config.yaml
num_hidden_layers: 8
hidden_size: 128
num_attention_heads: 4
num_key_value_heads: 4
head_dim: 32
intermediate_size: 384
vocab_size: 2263
hidden_act: "tanh_gelu"
norm: "layernorm"
norm_place: "pre"
norm_eps: 1e-05
positions: "learned"
qk_norm: false
attn_scale: 0.177
bias: "qkv"
tie_word_embeddings: true
parallel_block: false
init: "uniform"
init_std_qkv: 0.0371
init_std_o: 0.0
init_std_up: 0.0371
init_std_down: 0.0
optimizer: "adamw"
learning_rate: 0.00194
lr_mult_up: 1.37
beta1: 0.9
beta2: 0.99
lr_head: 0.00911
max_grad_norm: 1.0
warmup_steps: 272
schedule: "cos"
final_lr_fraction: 0.0
batch_tokens: 16384
max_seq_len: 128
doc_mask: false
train_tokens: 124100000
max_steps: 7575
dataset: "wikipedia_en"
Each number is 500 + 25 x the weight over its row's rms, rounded and kept within 0 to 999. Layers, rows and columns count from 0. Numbers have three digits each. The size before them is the row's rms in percent of the matrix's.

# v: layer 3 attention value, 128x128, rms 0.0902, rows 90-110, columns 0-127
# o: layer 3 attention output (transposed), 128x128, rms 0.0829, rows 90-109, columns 0-127
# q: layer 3 attention query, 128x128, rms 0.0977, rows 96-127, columns 0-127
# k: layer 3 attention key, 128x128, rms 0.0935, rows 96-127, columns 0-127
v90 090:513474485530511517507468569500479489516495487465497496498499524480494501516489505515492540528509494477474486509511464517494510460537482558507485495543503518512471466493559490509531506473475522534476512490485514489499502513479555521509535582466483495546516449494553519455508493514495514516463491480511504504504451511514493503501475475473479501500543543476494515518496474502521535513449
o90 091:492540496511470507469485451482478462468537531483473518461497508520508470513514473488489480526535509515493488514489488516546549554494502491503495490487481532510518470511483527493470499479468468540559511515491468503517505504509503480464507458532522516474483476498522489519523536505500486505477497527490487458516503509476487510498518466545508541490523541495493464499506560467461455466564
v91 101:497472515468470487489494466498541524539478467529476517471484506463507485500503564530517455483494510496512519488498494481545469496492498498501501537509537496551516488499501545501505501508515505477511489519480443492449462504499472534476453566492509521504526510509477539465547429516488490478484496492510509517511497505477507512499500522498477477497484512490479478516577489489483532532535
o91 100:546561500484492481490501483484461521489496494479534527507470471513456486525483486492514534516480486526515517502495551517501484478505477511475505477501493510544497504484507485478490489502490497482544511500531513549512521485451488511509540451488506497532512515465472493565460509522493515476537517533514496483465510490503477476487428503485501516478529522505556535490482448562489479520480
v92 096:504507517501518513522484542522500462481490483529496519527478475512494538490534547489466499509528528479519490520500498486524510489485465487523468552443528490530513499468492506451469517508499530547497503480502507495522492466471498499498482533544475553546489478427546537543492501486509512524484513462493488535533495468484511494489468480532467494513493509522472505510508518476542489448526
o92 097:508524501510461490482487484471480520508562518490478517452489525495474528489478484517474448554443515528499511472503528495486536539513522509501505483488533510471487472532481486494509546504526508488503539499486510487482515491485500489454511470481542521516496484506508477450449522492498490517516484477505557539468529540502503488473546543465517510527503465528524471542474507501498507482458
v93 092:540476544459493518496496519487442508497544504506504534546493485498495506469524482496463503486517497482516532522471493496489498486519506522456476547490517462477524463483447557475537545460503464539492508481501502482482530483448514447507454533542498527501497518466522510484504488530528514535484474455487499528512500467499495486489520523532468460517499500523493492523518514471490493493503
o93 093:503505483518443487505527491500526507484508479430503519491459475500506520497508505488506486553465526520503503519523526494525504511545497501519508457444515520499466462502563443519464520475474548508481519511469465545491498516542497493482508472467512513503527475487536511528469487478488457484511501481516567517483529494506486474478502553483503501505515505526492550502499524509482495495469
v94 088:483531480512552520476496562489470484452498511536483542514510490544471516481470505557531488490465497505494520488450491510468526494521454504505504470512489496526510532457520466517481517527507496502506496536512453491530489431482509528484496506533499483503478477515508480478472536542508542493506512514482525496519483478496506509491520467461517459481508498509554482486514500537490498442485
o94 092:483494535473475507507504514533518500514515487497463524534474529479449485475525515471469495495484467543509475544508476489540557492494519502552512517480509518465506465546520495510538452474483534514476504471537508471517466505517493507500531514445509552485474460530503485476492486477507463518524476527500515483539536525487474479485474492500487506488480529502453535518462495522460492511506
v95 089:503499497481492528519497500515467485508516501492474536543509462523525520462490537499470480464530481530505518498520497487516492461483489491511492543453481498513467501458515482480455534487516498464490493482535519474531479432491446486506477518538441521518524520457521516524501496486543525500442475501493472516528496467471504501496490453498515486515508531551495497508477519506537486469543
o95 095:504494507534467452501475515454509491496541500509509512481482527460453507488517499528525448559454504521522516503520575521485519495523528517519483496494524450473463468517503493483534522517517490496502495516479481491494497496491537486475514485497548535518471486507531520484471488489470463550540489481501493501476531519496495504457506512461542488528473476527502500528476526461477512516456
q96 067:449475491539499475498512523489478499486496521488523505537520504526533517473535517525512494504492500499543485533461540551486474465522542480494521522496533506475474521526526491464456467464520513440466456463491503513482473484480522506553470468499461484498522494506485492503490523517503504473514517528478504508497508494511492492469482557531480489516532530448486517547462525524479468481485
k96 077:527517487480538539506523535509516550500481476487484505510518478509477495524497532473472485504521501543481510500519464481501546481480442504517506519459464478470495477537491492529487493510463484536496492545483463478524514466484525530502538481510467454466502521494475536496513466512543508470490522493487481483503517517460508408508531499493499470476515486481509463476536485501517463518484
q97 064:449474478482485487510498496485532462537527497493476523484524507484491529502472485499510464433491507449484507476548503457523485484506481518519486555515541505531483505489462480480517493483506470506516492473473457492533508514534476482500466481523573503494504470477498477551528514533538472500448490506513503539540547503492512524483476539491491474513506508475498484527490480507513513540501
k97 077:469462472522487495496497544523513516443462470444494481453502496518485470530509493534515524588496480503510522547509498559522475540485513465493498535480502489518521474485511497484515466497484515536477531549498549468507487527501503489499510536477480486507506453524523528500508485483465527512509505510478496502454440472491500519482503523484500494470516522502500536469500504497490478489521
q98 082:496471492520455521523493516483487492507485557498511474551471513521505517461512516491478497443530470463498490517534446509504484500490512492524515467556507522532449457521523527450487543485492501533527497504521486523466487459494513524463484515500484474487480492491453526504481493545463480488495522516515506482501463544511530515492519520489485505438504486532456494521474534512508517508509
k98 092:496527505501504496473495517488504502512540488486501488498451480504484484541486503512518511445479517450504469504505507528492468492493560505474505508500474476487530519421470468520481485494473509490468489523480485516504532502484483520499517545521474496494520497485508522490510477486534483510498496492506495495488555496500511631502522466508508514497454517506501573511524500483498487505488
q99 073:512504522493538486510520532461518475482492480504509500504540506566513484480470508499537470505472494512493477538474526524497524473443490492490504512498499532468529534501470513502523474532426480526504517521497517484530524453479510498543474496526503459498502484498504526467500490460480507521503522462511520485503496471452485497483508534481497435517485558504477505491529470553507464511470
k99 077:449496490558471482493505492516544513580513473523508492496524478518493471459527517472489510529524497562493513453518487516529504492539482498532512539505517472505468483561487480515515520489471512467491508470531521539503492460503500516507499481528463496505545481497469542492500489533529451474493501515507513488527482478488502445500506545457504491490486493468514470504509486500505475505527
q100 060:515503511460490491475536507503435486528506491466518472445527488443492513502493488489491486519530507495465500512519508490536482507474513490494449518506537483544533521496540473491467500493517465510493453501474538459514499528530541496502502468496509480492512474507485500535527511473503512522496530510486481505477511482533509512513492486511497490550484473530537547428474545528528546480468
k100 070:534534480537543457510508527530509503489506502513509494465521459444520520514528516498520522493509501515509549512483518505462496526529472507481524461510485497515458496514508514497499446515495494541475511508469477499508558517534523467491495493507521511564476502482492491507514515511469533544498477580543507478511497527505463507490489513500493472479484454556515483514521496480477546496524
q101 071:474526500509534469480496531460481451468555512552500528509499481463476497510482501454560506549463539514510521487472561496509521460524532455506479521531516495534485523496517497545499498506462477478483496524491528499473509470509482517537486503516489474541528467502481502451525482503467545523506500478501530515497488489521488491475472536493509466516499504493521509499466485531528526489486
k101 087:480488476519509482536519494534510512541490497490501506456556460507503513497513505520493472542553493554491508478473488503513498502476455524515500513490509466503473498552505506465508528522469499504509517496522505452532571505468550498521502442491525461529485506496492550491498511497510485494503545503492473504488507502510511397478507501474493466502512492481509449509490501502506484479504
q102 065:499486481482574470560519565469509494524487496545516518516479500507531476492524499489515504512532493531491463521499531515498549480455529484512490505505517502525522506496510487546462535512493494454450470465503496446499490485528483505542498457541471497543509496508498514503489475535496536524472482517485536499503483482503468499463480480490521456505461518475516498526522506489518519537489
k102 084:480492534537487530529491518542485535496491489493511477494553474516507475517494545490510488484517504552511548508499480511492519473482418509495538521510499498492476542541494478473473515510504476516482527452502480508541527498487518508488507501489518463485511500500470495463495501496504496496468580508515493513485480494479508410478499507496479480503525475465500432523482483513493484491533
q103 064:542488505461460481507482497520526503473511496513542495502566502536505494495543527542474490534487518462475482513433500494476503469485482493513475433499553456500496525516466502456478535544487507477555487494486523497506489505523501502470502475504464502510500494470485514482507490522523475516514515466492497484513490522526546492476425470495459503528531504504505491521516506517528507503473
k103 067:509527554508532460523463519506473534489518502487496438480459526501519508510453484494491556433535482514510512493537472491510530498512494510466516516497430488474456538525535499478509510485521480492475537505536493510486513498481490480495542452494533528479506533488494490506501518473507530546474514538482504534492470518501499468498538496528517509465462478494514526504489485492501521502471
q104 087:498489488523497492528524491506485535532488500514490529483510462485497482501516493506521497527499543526497526481494541492492495502467517483452497511438484497524518559476511485555529455517426466553503505480542512517537539510482480469530487516499532507512466509500491496442492519501500535534482516493476498489519490502491485483499516495506525521557521524495540480452478499550508453527495
k104 091:496532460511496498515517491521517491510505479526529457490546530449545475517489514483482505491526462562487513515517484459506527511501401501496486485534495505516465483549484517492495519523498519493483513478521506498484502518533483494469510507506503519521484523492494520517507500503489516492510532510497491492492497489541503412506478471471483492491514460513523401493491513495475505511512
q105 058:489479482485505505517493534501485468460512476515505500477504481525521524546512521532509461525483532521517489503498482533486489483503506492469437489483483501507505498535526480501506519502532495477447461509473487518494530467530539515519503477488487476525544516460481548531502496435556487475549500542459483485532522501462495501507479538489457552502519509488525483521514454493511477517463
k105 075:478536502506535496509519485530516551531467510472528486493549508504506491491478474487498539505529504532484524519517456492509539477518442509504542506495481516455471510551530499512468477515458507514481544463506514460532552497505512494485505465488484507465522490534492497473478500529486493469488509516533500498475481512499513417465523509477506504519497473488490459454517519544519472515492
q106 076:496504481536488480508474494526481495469448502534470463500482511502477487504461488474480509443507471484504502517521478472502523536498512573500474507529477529504467503490552513500533559545484530513506528506486491513481496538524488479442488507489465500497485522512509500501517521466528518485503494543463532500520514485553519514497543486494518519529515518534445469531516479465488547499498
k106 084:523512548471468502510493482462504488497518531533452530480435504540466498516517500528491481523465476427480469498508512482531471508533555486498524515501506531505529469457466475494518480486523525466516476504495530497489474486482502489483487506463475530506524507534509500499504540475480481464500503470491495526506522490463514561489478507525533519488486542455523544514480505493508520504528
q107 076:474491480506481505521469505521513471488474460542503518496512448553472512490472525531503519543484530505540503484478568485520471527519535510463498483476529502545515512464484495490509525545440513510515505485544492564539481528492477510527478525495497522470479480482493510459501513496510494503513508502473545527504498494497444493486509484519522519543508524473497507528520478479469526542502
k107 094:496519540514489518539511476494527515524484502478468510480547487491534493539495497489491504495521508542496518512508457471499488514486403501490505552505496550488482497565482507493521524491477521506491526455534510479492530495512491501516507507480490488505515506536506510483522527509515527480518516475487479519497494490502495380503496502486494489499532497473501436487510491505515448485512
q108 069:506512525479524472533452480502502519496492504531473483490505546492486472504467485497490482502507495478480496482479465505518542489496497519509496517490504530449509483529490520496525517507566455481518553510522441494446522526552509520448500447491475484476489468475499502475498507493509491489444487481490484481534508495483574505469483538514537476468479520464490512500508531493495503527464
k108 089:516519514497494502474495481499511470476522477518512536500446509542443533469510469500516489512449488484495466507513526512506505511511554513506502518491501490494506542435471505477509527504540492507508463521473514517516460496453529468494511506506477486486533497503503512482504495466480494512522484493478503514474510512495504606486508514515524529495444529499508585496468474483501511487507
q109 068:521534545528578463497520495516483542489530462480541524511472460513515509517516493514509475476487536503520517529457496481473527493559500495535490494555452496478475518498521500536499521519491521469554490483469440495502486486523469493492508478495460499515453503545515512506525516483499460473491527500476489481494517530503478503516508512491443504504481497510472540502486524511517517469491
k109 080:493506497489474512503473473518492513508479551502489473501525455485530489483504461524483490467521472535476513518504514517506522466472463525479481460463498475481489532540543508494470509513481497519452511514530519488514520507513529540513511490491538495460516569492456474484501505540504552490483470523511494509496497511490505418506520446513493491512540492506569465512505520473517500513514
q110 084:501456497467534514507513516509528511506500439508504523511499469545528508484502539533490507545464505531543496484460566471498507486518514466490489460498476512517512518526500483525479508531479524497475474494538516524547496497460484521560491523557500525508492510485480526490499499505498491519490503539516528494529476460508441478483515524496518484532504478426470501514537500514501497522489
k110 098:484512518519501512547496501524517521521484501483491494496558497505496479526483502498499499485545514552501512520515459505497534486486412494510513533507515503497491500579494493492509515484505511464480551453507489499494502469520513506500518492486510485481518508497469490475483508515537505485484531480501484517474491523515510383520494506509485497495520501502489412508507488513514456510522
q111 072:522522485504542479487546497523495537504515515506490493561491490533534483490546504512501464482524535515505473512484509480464526485514512509517463506467530472488505508553485504525480489479500505478483488513485514505514480482494504496531469478535434466510466577498467504538478474489545512479469504486499526490506496486524430471477509506528463492494514500492449502503531544505495450510480
k111 087:484464507497511488553492532545486536523484500503520504534516533520511442468492507487493500456524465527505540524518477517486508470489457499505527442505478497493480519537512481503491514503507517499460506475504486493484460447516487531499532528497500493477494540485469505485483506531508511468489533487512471505508490557480525389508511483509499487489529471486504463521481512525489492527527
q112 076:489533514497515514501487544485497508469492529509513459510464507503536532476521460470483511502486513517517471503496519495461549465558537531473494456483545481500513457508541502550504451561501501504492488525483514486445500496465528524507490452489473510492489524457487487521504510509502528446524454553521513507493517522516485501510493460510495485491464467489496489457496525506489525498496
k112 081:553510520492562501505536476528451496541474484507517477546501452513491461518490528531484478482488506509486515502470498493511500509470484497516503505490474507468509560530532500534415534478505515486501448458517513500524474501496503516553531457503473471495503533528472503503500528494482474502530551513503490452503492516513486464485496535531514511526531519499482497520517509513500476519519
q113 070:505486515485492505509540526524505490501475485493493480527498500579520492481528517496526463452467546485521491520512475547474475493478511472468468504485530488514502563492468477471488456514483542507449507522495498500523492472488491488551490536490500507480483525490498496526530456481517477514492483514542523469548512516502468523524495511514475493516481452480472526532569518516521498510471
k113 084:496453507559495513526484521519543527524489520478525485522541451492528456483512504482498538467550522533509526500498471472492500461532474471498534503457492507515500485530512507552481469503467521508447497472517528484510509486531485505532496539531496513481516511522493526530476485530510515456505528521520504500504430505490466455480508527484510509504522523517488449483515481526483501514535
q114 076:534489465536511484492532484492508498501496521483522480509469541524494475428483508525480532499513480483481487517550474501507484519497513507520496495504526550499559477467499481514498510491513469478485486514462502449511488532503521481469481532484463498511539524535519489515452476529487457468538492521506477461504440479522514518515529506509516520472486519556548517480520507482468486455510
k114 090:499493492476497516460501515479471503472514526526505543481503458516475519517535503463495469480475515461525474490501552491499475501526566471492518488484479495520495491455522494521480449507501518516497463536492514549500486494512481515521482517519510505500463479517534493516538490475479500512485478503511520489530530489503475622504480519489519492491502483503466575519491492501516521513508
q115 070:511480468476497506482474501474516444476469520505534483452494530459497516516474512509496525494527507461502511490525457527516460512470525496465503508491534505541505465482449508453519534490539469513517556521500454465484486494523494487494548511457536444487518445492514469493482485515502486471519522494507480508529506504500522535495463476499520479498489540538511481508503489470505528469527
k115 088:507475510513495478476518501468507488482542516511507519482488488522446525501514511499514502525466509444513461512499516493505465506508575490488519519481510505498522505444487507504530480506486481537531466546473510526489488535481484491512446519491502528511500487512524512499517512460466485515523495483490504495488514469475478611491514524478538512483480501497493588477514479518507504489494
q116 065:481477502486458489528463491473504483455483487508506536507515499520488507481492504476477547535490519469519501451457526450525496494524488498527523491519548548518447501520490484501474480528498494462489513482504500533517440529522539525485475500512508558453500523508520513501483487521515498497486496495504495535497488485497502508428508520524516523449457521491459507538507522443518488506476
k116 073:525515547472501555492483501514535531498511509464481511476495471535468499511503537481521494478500526527521479508504479521510504479481483481522481516472505521512499500490501471449534533460505517511506519509488530471494498443502489460542542443466480484524501451523557520453501498507495524498515533476471521526506470508472526436507491502527492507543520511488499487507513474512541453462518
q117 073:498515492500529504477492486506465495535501546480531486499505518518464449446511461507485500520510530528504508458543476496532504499473521508509524437456457502463514471490504530479488483469537457500479482525522482559462511461524514483467474489518489455533499517497474505461487492533482469483498513471496460491466525505471542507509523491524473494504505477527490505562487481511516486514518
k117 085:518513494514489499477498511490491486510536508527507511542477494501505544514509507499509493470477479458495462511492539506453495507514539490510475502547495459504513514446515502526487481522482476460515468540499482493492504498490521500499507481549489487455482504494523514507493452474472489544520468503525512501531521521526473617506481503511519481473460517504521582474491516496479491493505
q118 065:505484535482490469537531492504485484488486493486476499528526472496494473523511532527440469478486521523517528507468511524555518473508479484459535504526499468497510528521524512552457492527533481513508486533479503500481515518493496492544505495503539447506484551462462522514510521464522577487507506477503505472489502507529481485468473478530486491508509496519505507451487534484482464534453
k118 078:515526482522533504532504491508526522535466506523532472487542522478517467493488497516502503440515504535495542519495485509469565506473448518500493458509527497506465516546496465459499519513510511479483535458507501503526567502532506491473514495537524519512504516509469519486497487506516483532474472510492478470465496532515499408515504472473484484474537499509521454499512507520497488513518
q119 068:502472514498496484516538482509498512536495484535537530471469498558515521503523520540516479551478525542507497502473535515480510533523516546540521517431501508482500480501495490516488477538501506543489484493497502498511470515427463488532465506478538494509475500479500478479458470509521513480490509483477515519487475467449430491483530498497525513503501549496465493500485481505518503463516
k119 079:485476484504473502530492530516516504470482478496496524539523489463498457496494541495479499487501490505495518502506497466515508475446435481479506484517488513499490484546509505495537536483508501467518510475507488520510445521542500529510502491486457500457505516528485516484529548524487521474505528478510495487499501479519535391522491512485504470535501453452488450493530493487518473517525
q120 064:519521503472528509506472488496529500475503457451497475490519501455494548511460501471498460503483520541465517476545491531488452472507495442451537538543497502483475520517487504470509522508556513486510491517510552532470492541497508493512507463483497472472509485512502486528538460498496502473475494483489481512493528481512520503427482503544499505480457510508484505523504452518511509499482
k120 075:494457481496500479502502465491550488490519484507500521494482513503449501496514502511511534502506494487510476512484518508483514518493546521512474530482561511461540479472482486459503494494477486491526457520492489460496528498443545503511489497498505471543518524423460517488518491503505480512507477483506517490440514546477489560513532519468500489536537485477491548453490527513487543506491
q121 072:514491506471497528510485525518503510478528463471478512488504541515477496534466473504520482529481498518503478508476527468502522485482494509545494488500506483430519484538475501465489494515544528477528441500470533456493527544509544483493518460494462506510553518521521483503528542472503472459542480510508475522484503496494519498464483542510550489502477510469490518512559457502507472499481
k121 088:514497488464530481497492473487515498445498523517510535532446499546456546453505496499508505537441513480505488473493533511524500491536549489515514550498505532488514474486509502518484510461524492488511493514492514523497439459432517505540518482459489488459518488482512496496500513507473471473479489480496511512512462501502489518504478525526489488457503513470468574485486481493518483495475
q122 068:539498444470505489510507500475486471543498525507538454520516543487506488562488495494498511491512540529473509505481462506495479502499482509513517485492501456538483485509500489507475511466536469512520527524470489458524505511454512492456538454525532441512509457516491503472481496495464501477532513512541505474480458529511519493512512544488486489477477470500504502513480484558500486436488
k122 084:501498503521523443462519523456487493447546504514493517499476551530485527477513509500505491518454513464516452501478528526511502468488579509508506491513472478492535481463502518507517474479509489509519465530493492540498495499504484510494480498499475469484509484474484514502508513479507471501493490492501493477498528496504510603507511479502517490483480531511485599496484482482487525517499
q123 068:467462545503458508518501500509472470474492448509466517464511475516512498504501505516499475544480453531484470529460533481506494502510481434494506496525559499552534530492464516522536517534489496505514509451516534533505485551487480524526484463475509538520468482521523501509488554476465494494488507502508490530500485495465509486495484506495485496492503532493491483472490500465508506431480
k123 084:501540507491469508479497500528535477509477512499506492477522512452494491498473492492511509541529501523507534485492473475483530491476455537497494503500484521492476501554447477446522543476458492515530562458526481485492507497480505454494518542484509509502494503502504496477533514468541523501516511485460503495517485503519515410520488502482494525527501449483547448513498485501483509535482
q124 073:471512496515491485463545485539500518483491459518481477547502483487519464487464519468510513486515502555512509537520478542517482534437491491450493531487541481516523513496517479477495505474481526503510478494551523467485495494521523481530479536470485448462480483520555489482515493519525496485495532513512491500524482486554481468535507526493491463539481477503520525451494459516482501487507
k124 081:520478455493498471536514512445506509522468510504473513498521557492451504514512512500500481477520492508488521530513513503484487447530477467486522486488436495487506493534436504524511512508542519506487496516496480540497475521471460501463446550509521533529494525461454498514480496504533512468523481488495512447536539493460492532521497492468499474449508495468475497499490518512495511519504
q125 069:528522496488546488424532467471528500471454542501526488490517555435491500511513436492541497519502513510469516484476446490492514487477501498506509502460489516512511514481511500519531460511512502503485534489506514447498478504512511460461495484485497498490536493506511471534452475497473482504489516511543448487497520497549536522502527513522494515497487488519545500531505539521503490487523
k125 088:507495492490503499469504520489458478484542502532500528493460501533471530469489510480489507518487490483499464486504553492488476507542576503516486502499511474515529475453540523484502485489521478511532439565467496515476463507484477493507486483514481502508478494489509506509508517478474487504524487505504508488507504501480471607528498509504514511515476520503473579478472486491478531509513
q126 078:501513486511523506485486533499491481516457479562515493482479462504548509530500529554511553577490485514520478470504557506475541517501511524514492545457507531510499508525500487517483512548433487483532487487538513483515509469506486482532531527493486526500497489498473529495505503482525541518510489506441521519482514492527459478496502501509474502530531531454526483496482490486486496505511
k126 091:497527531489482515544522491515494525528494478484478485491555520472511494522485509465501476481518474538488536508492440503528513471499435502493503514521502504470491497551518497497539515489512511500519553446497510488503515505478525525504503464497501495511519501519466492466491534512495506487511527494515480510482507474500521370493499494493496505513502476478526418512514498516509485490498
q127 066:516502522493521511516487536508494511477492494461444513477519487508478512441486531473484483520509489520496488486509533507488511489512501480484524435454524497494521514461474530498496447516511552511490488505482540543488495535538482453531483519528497458462487538520494474497506506495498552501554547476526518535522443460500482496492487509528479501517473499512507515522516522471495466548504
k127 078:484495506507524523509510485545528517546499491512534512534514490485515446524503477516502473427523522551506537540516487464486466499508438509499474518494510497522494525568507511491494519508503498466498543459521499467492485473529511488537479489519500493519478488471524509534507465481502513513467500478509510476551504506505479431482486474492508480480536484475489437491499500552499497492516
v96 086:489491498486476496482502488497460478479513492476475518501501488494478506471538505491489493548488503506463538457519503468522496489476496476492532451473469457511491498483476526527529497510491448551481499465515511499530524477507458481495473530482477541513480533478518497487529518506482535527456489515557455510488509490520548507530508434516526480472474481516546495486472546480533492535529
o96 085:520511494464536491497489497539528560464462510470477508491516533517486512485509478496481507496492536502485468478493535509504509508541490493490508531458499515480477526512499502504480493514495554477491484510511511476479492492479569514554512460493486443504554513489478516476491532482507490464536494474505528509472503523519499431477484554513503530536486522435468516484509468514516513524473
v97 104:510468441493494507481499491504528532497516512498466480516503507504491504520499512520549497518486487512531466463485514501484481501529483551508467476500496522501509490474507507490521489553520521507510512540468486475514504479491516467492463473497494518487523524524536447507465486564551508521568457529511519489461460474499476503478503509441502500507493529477517477545559505461474513471512
o97 105:533528466530488495529529524489491485537496439494471495481494514501519474464557498484489481524510511497507523483491439500467517462460505466490496458526525466520497515512496519542468469453523500506465483460482484507520518494515487507492510507492495519518462505482561513529492466480479501487452527524518501514495509525533500515539510520485488512504511472572499471469466529548515494531482
v98 108:471467471508477469505498523512475493546463479478450473527497497500498531510516490462521507491487470463558462490544473520492530475512500453515533493505508515534492502521529491463498516551513496517502492526510519473490506501542526498503495533495472484514510465447534571460514469506551513521488502553496550501492490484515481477491530493497470484497473517523460524503540513479509501518473
o98 106:495525522459512520504517481530470504442519509516517466519484459459537497526515499521438489485503497518469516521487520456503526523507471499519480516475485453428468516501532491577471508531516497469489488502502502501507502496532491485506503494546520526490501506510458438508487493520505504537470505522489472468493519511512501550531507455571482498508503486510492512457499496511488500512498
v99 109:507520494485492490495513484481477441494502495479509509501512475463485501475537492505467485494518507487456530481538487482549520488430490468470543519456496478498518488481473506512504500484495453533472509477497506479520522499494466513504492507498481540536527495477509494498517488462495529541465501509536428517503503503486545493523503493546495480497485492540556512462454541507571519502494
o99 106:505516509480534490508488513516527553467483521491488509497486492543477515511476488492499519529457510505484475509491550510520500507540505488494519516499477517450485505534506485502504514508487530468521493540525518497480486484470544511574513466503492428478538503480432504482510550507523489444530501488470509506497458495505505463486479510515522522515498512416470524500527468505493481504489
v100 112:478482514492458476475469523460500463548486491460456484481494487512509527495516494464461488482501492473521486519547488513511519469497496476524541495516515508523472504501523514435499530492488489517524514483525476492477485498505474505518517571537503474495483489459508555430537477462513502488464505505521508522484528510559504486533533461508519496480502521526470523503531510511517497516535
o100 108:470500545462531529494498491519467538461510539501519497520472480445509508536482486539502488494513506504474501520514545476532493528556457525518487547450477488461463509506545493531453482554477513488504469492494517484504478520517513474506502470503488534479540528498471450509510524518509495514516462515482491477508508489481498500491500469568490475529499511454518513466509511489469495499506
v101 106:480511505511481514500479490490446456522526514451473506484521487448491509483517519513476500525511498506489549464521476530499488506516504486489526499491499510505518489458467492514523504466510433507495498470516501486481501462502475493527466531509511527533489493509504484478525473512491549540439486507527476502518503514489531496538514463504549438500502534542566487480465545495536505511526
o101 105:488485481458525495503509510508549554489483496482500508513481513523491502510518489492498496495490562473471460504523528498517494459533501485495493524459491510468487514513514504507467509508459557481506469512517527511468481485486543495534519473479476466470545541463496511517503527496499470448551458475529514492512496491527493481488477515524501544512514516419447534488540479506503505511479
v102 124:497497477491489511478550482516520509500458490491486466474495503505481515492480548526517471497482462479552476513535529468523502545508492550475552511491551481528534491469463501462513549537512525510527486504506512528510511507457542478500489542469488523499486500513547500471517508469527496482539493532511519455480498467480465484478545498492534512528515518508509501522540513486452516508500
o102 123:492488492530513507519521583512488495505508495485452467522510485473530490491520474493495508506539507454486519522492498515475492463472466484479514447521518482519461535511551496504493435534511493524459494498484513509515508501538462543540485494545467508521488527462474482522492455516523491487472523534484477508493497504565505508496490493507467483490497458508473487469494520546545501494496
v103 090:491493535493529481520509525508529478505500477511502517507478530500511478516450464472499527499493541511494483512490502530476490477554512494540473531492473516488470515546507517509488498500484547476493492535501535514485471535506504508501498467492510434499508485504456522532498494530503479477487525495454585515516489518538458509475465538475465507482526510451493501515508459511452488468453
o103 097:494513483522469522470499449488451479534506506531514484499476517496504510511509536523474474462533470494525520474523488500492506522489513515493470476503484494523523477465471505478529515483513458503514533496490459494509496510510479475417494553494525559498462473538545493494492497505494534525504489487513483486496520486463512540534522447490512485479511505591523489524487528476496495501526
v104 121:530520489449514504520511463535462482464499505505517479473493495506478513508477492491532542495525520496470478535486507498457503511503494450509495470495445484472523481489515474455511495535523540529506524507469465497516536530468505513488462482457498494511504508483553494499492561523516492511496477520522484501465495511453497498441505519517471535551528469513448495551488483464501484519497
o104 115:508526514515484467474500523511476498527525514553494495476531485502479463493556507486467448521477485494516490460499517532498547474444516509478524533530517510502518490495509464553525488448504445498501529509508491484490531482494495518483498497546528463524482503518435530485501484489428492499495508539507500529493482516521475491499501500480504508494470494508543465493527547495549477492489
v105 103:471523537488490492490545456489530489484488511519529491485500493463491504488459491519494481486501477516542534490558499513510520535481506526510540533461552490497523471504420522554496531479490491520514517497508525496476514501459537488504486459463517505505486491527488443513486512482470535495497506507523548478503498486520466497522497516490490438512514492498556506491484528490492505532448
o105 100:505479447556503527489502567519515532528490501486466493532489498525492499498519536494509503489549529458459496519510526520464487465505496506472512460515467519535498544504516499446530482493490505482468490508488490548491482481514468497533492537515465491530495514478476509491474458510549484475503507483475495497522487480497503514491500463498489519477500477469410539497517491521542514489525
v106 118:506492526492523502484520462534539559490466483550504494513490516540518497488462522474479476489455475469522506538499512459472511523483515527496490480492522535492483533515499486502483480521502524481509475485474539513514502518555536535515479477471495485501541479537529476493485460502480478470566487512483512460494481485468487484541467483530496531507476469519450512532523531495462487523493
o106 115:496474509532474499524491535487492445498478480502493494507516484467508472515504517488538541494533518547472517536475478521511487526455479470494504511515505451524465522505479495481530500514504480531474536503495510498527524485541443500526478508543482494507498461468490516476476489489529504548449565505533467516516480480531512547477533503471487475480492495489510513481463438526485526510499
v107 116:500476531509498535489509462532506503498526531509504509482511487456482494487488502524455504490542500501467533491535477496465475528516500525477491541490506532479528475498472479518523501466469447496493524491510487503499505485482495483519517483457517500534481496517497425548478487478458513518515479495508460478536460526498511512520491488512528472530513487533571484483444546546536487526473
o107 112:495475473499485475515510552472525507524480512477514523527501524563499486501497508470555514520496546499489450504498494506521477446487485466501513513504514504503516513514495499454493512473465540494517484508526517527491501462475497512515491483526469464498514515481506546500513504504522473439522517477512518496509488471493476486483487513469509540469507531430450528509577448476516517505522
v108 105:535486482492517496513496493531484535483524491511511497480512479527492473504506503502496499483536499499477496503451485458499495507476506504489468477488458514467497520491562446462515479498504517493450489493495457511540533493529492536492502485512468514527533505509516490504485492515469455547525515520508394499509489482470547495474502487520489542521464482500456505496461539513557518502485
o108 111:510496525490487468514515492494518444486492515515518502499525474528489494512474480471510517571432502565500461512433472494524510528470506464508522548534528504465510477527461478531503520490508497503529521521513548470514546477469507514540483464506521463490522474493465504494526507506477513478488518505499509502505476519494498480493494543471514508493495529459544508506518453486462499492481
v109 115:473488462470492510493490522465481498484512500456463493476508506487476516561513501531497482497522530505486484453480498519505443528545497493484492483525463474534522482469518492492566526524505503496485522510496484476497513494444483465503485508525530500499510541487545490485530535536522532517434474491535490513491534513481483509464493514477548494529531556485499478505522464504499511467532
o109 109:507522499491494509516513517493501514560520457517498483491476551490507492483541482451500434501508502441509504485527511515475534436485500503485483495500516517504509484512525491518422480491514532521517476461515488512479492509490535497495528484485511497501487529506512517533502491502456514452544452527512516490478524523541499459504487498500477517492509491541541477499508576485518457503476
v110 113:530464539521517520486498477532515567505502471519514539524495512515529483489523521484452477499485487499481485491478484452515468508469503530503468490512509537504474518493495470491491471505508503444479483479471468482509504504544481529504511511505497501497528504531515451490499466504475489517522473485488403497504499490453515501540472489505550569488492511517481496496500524495507512542554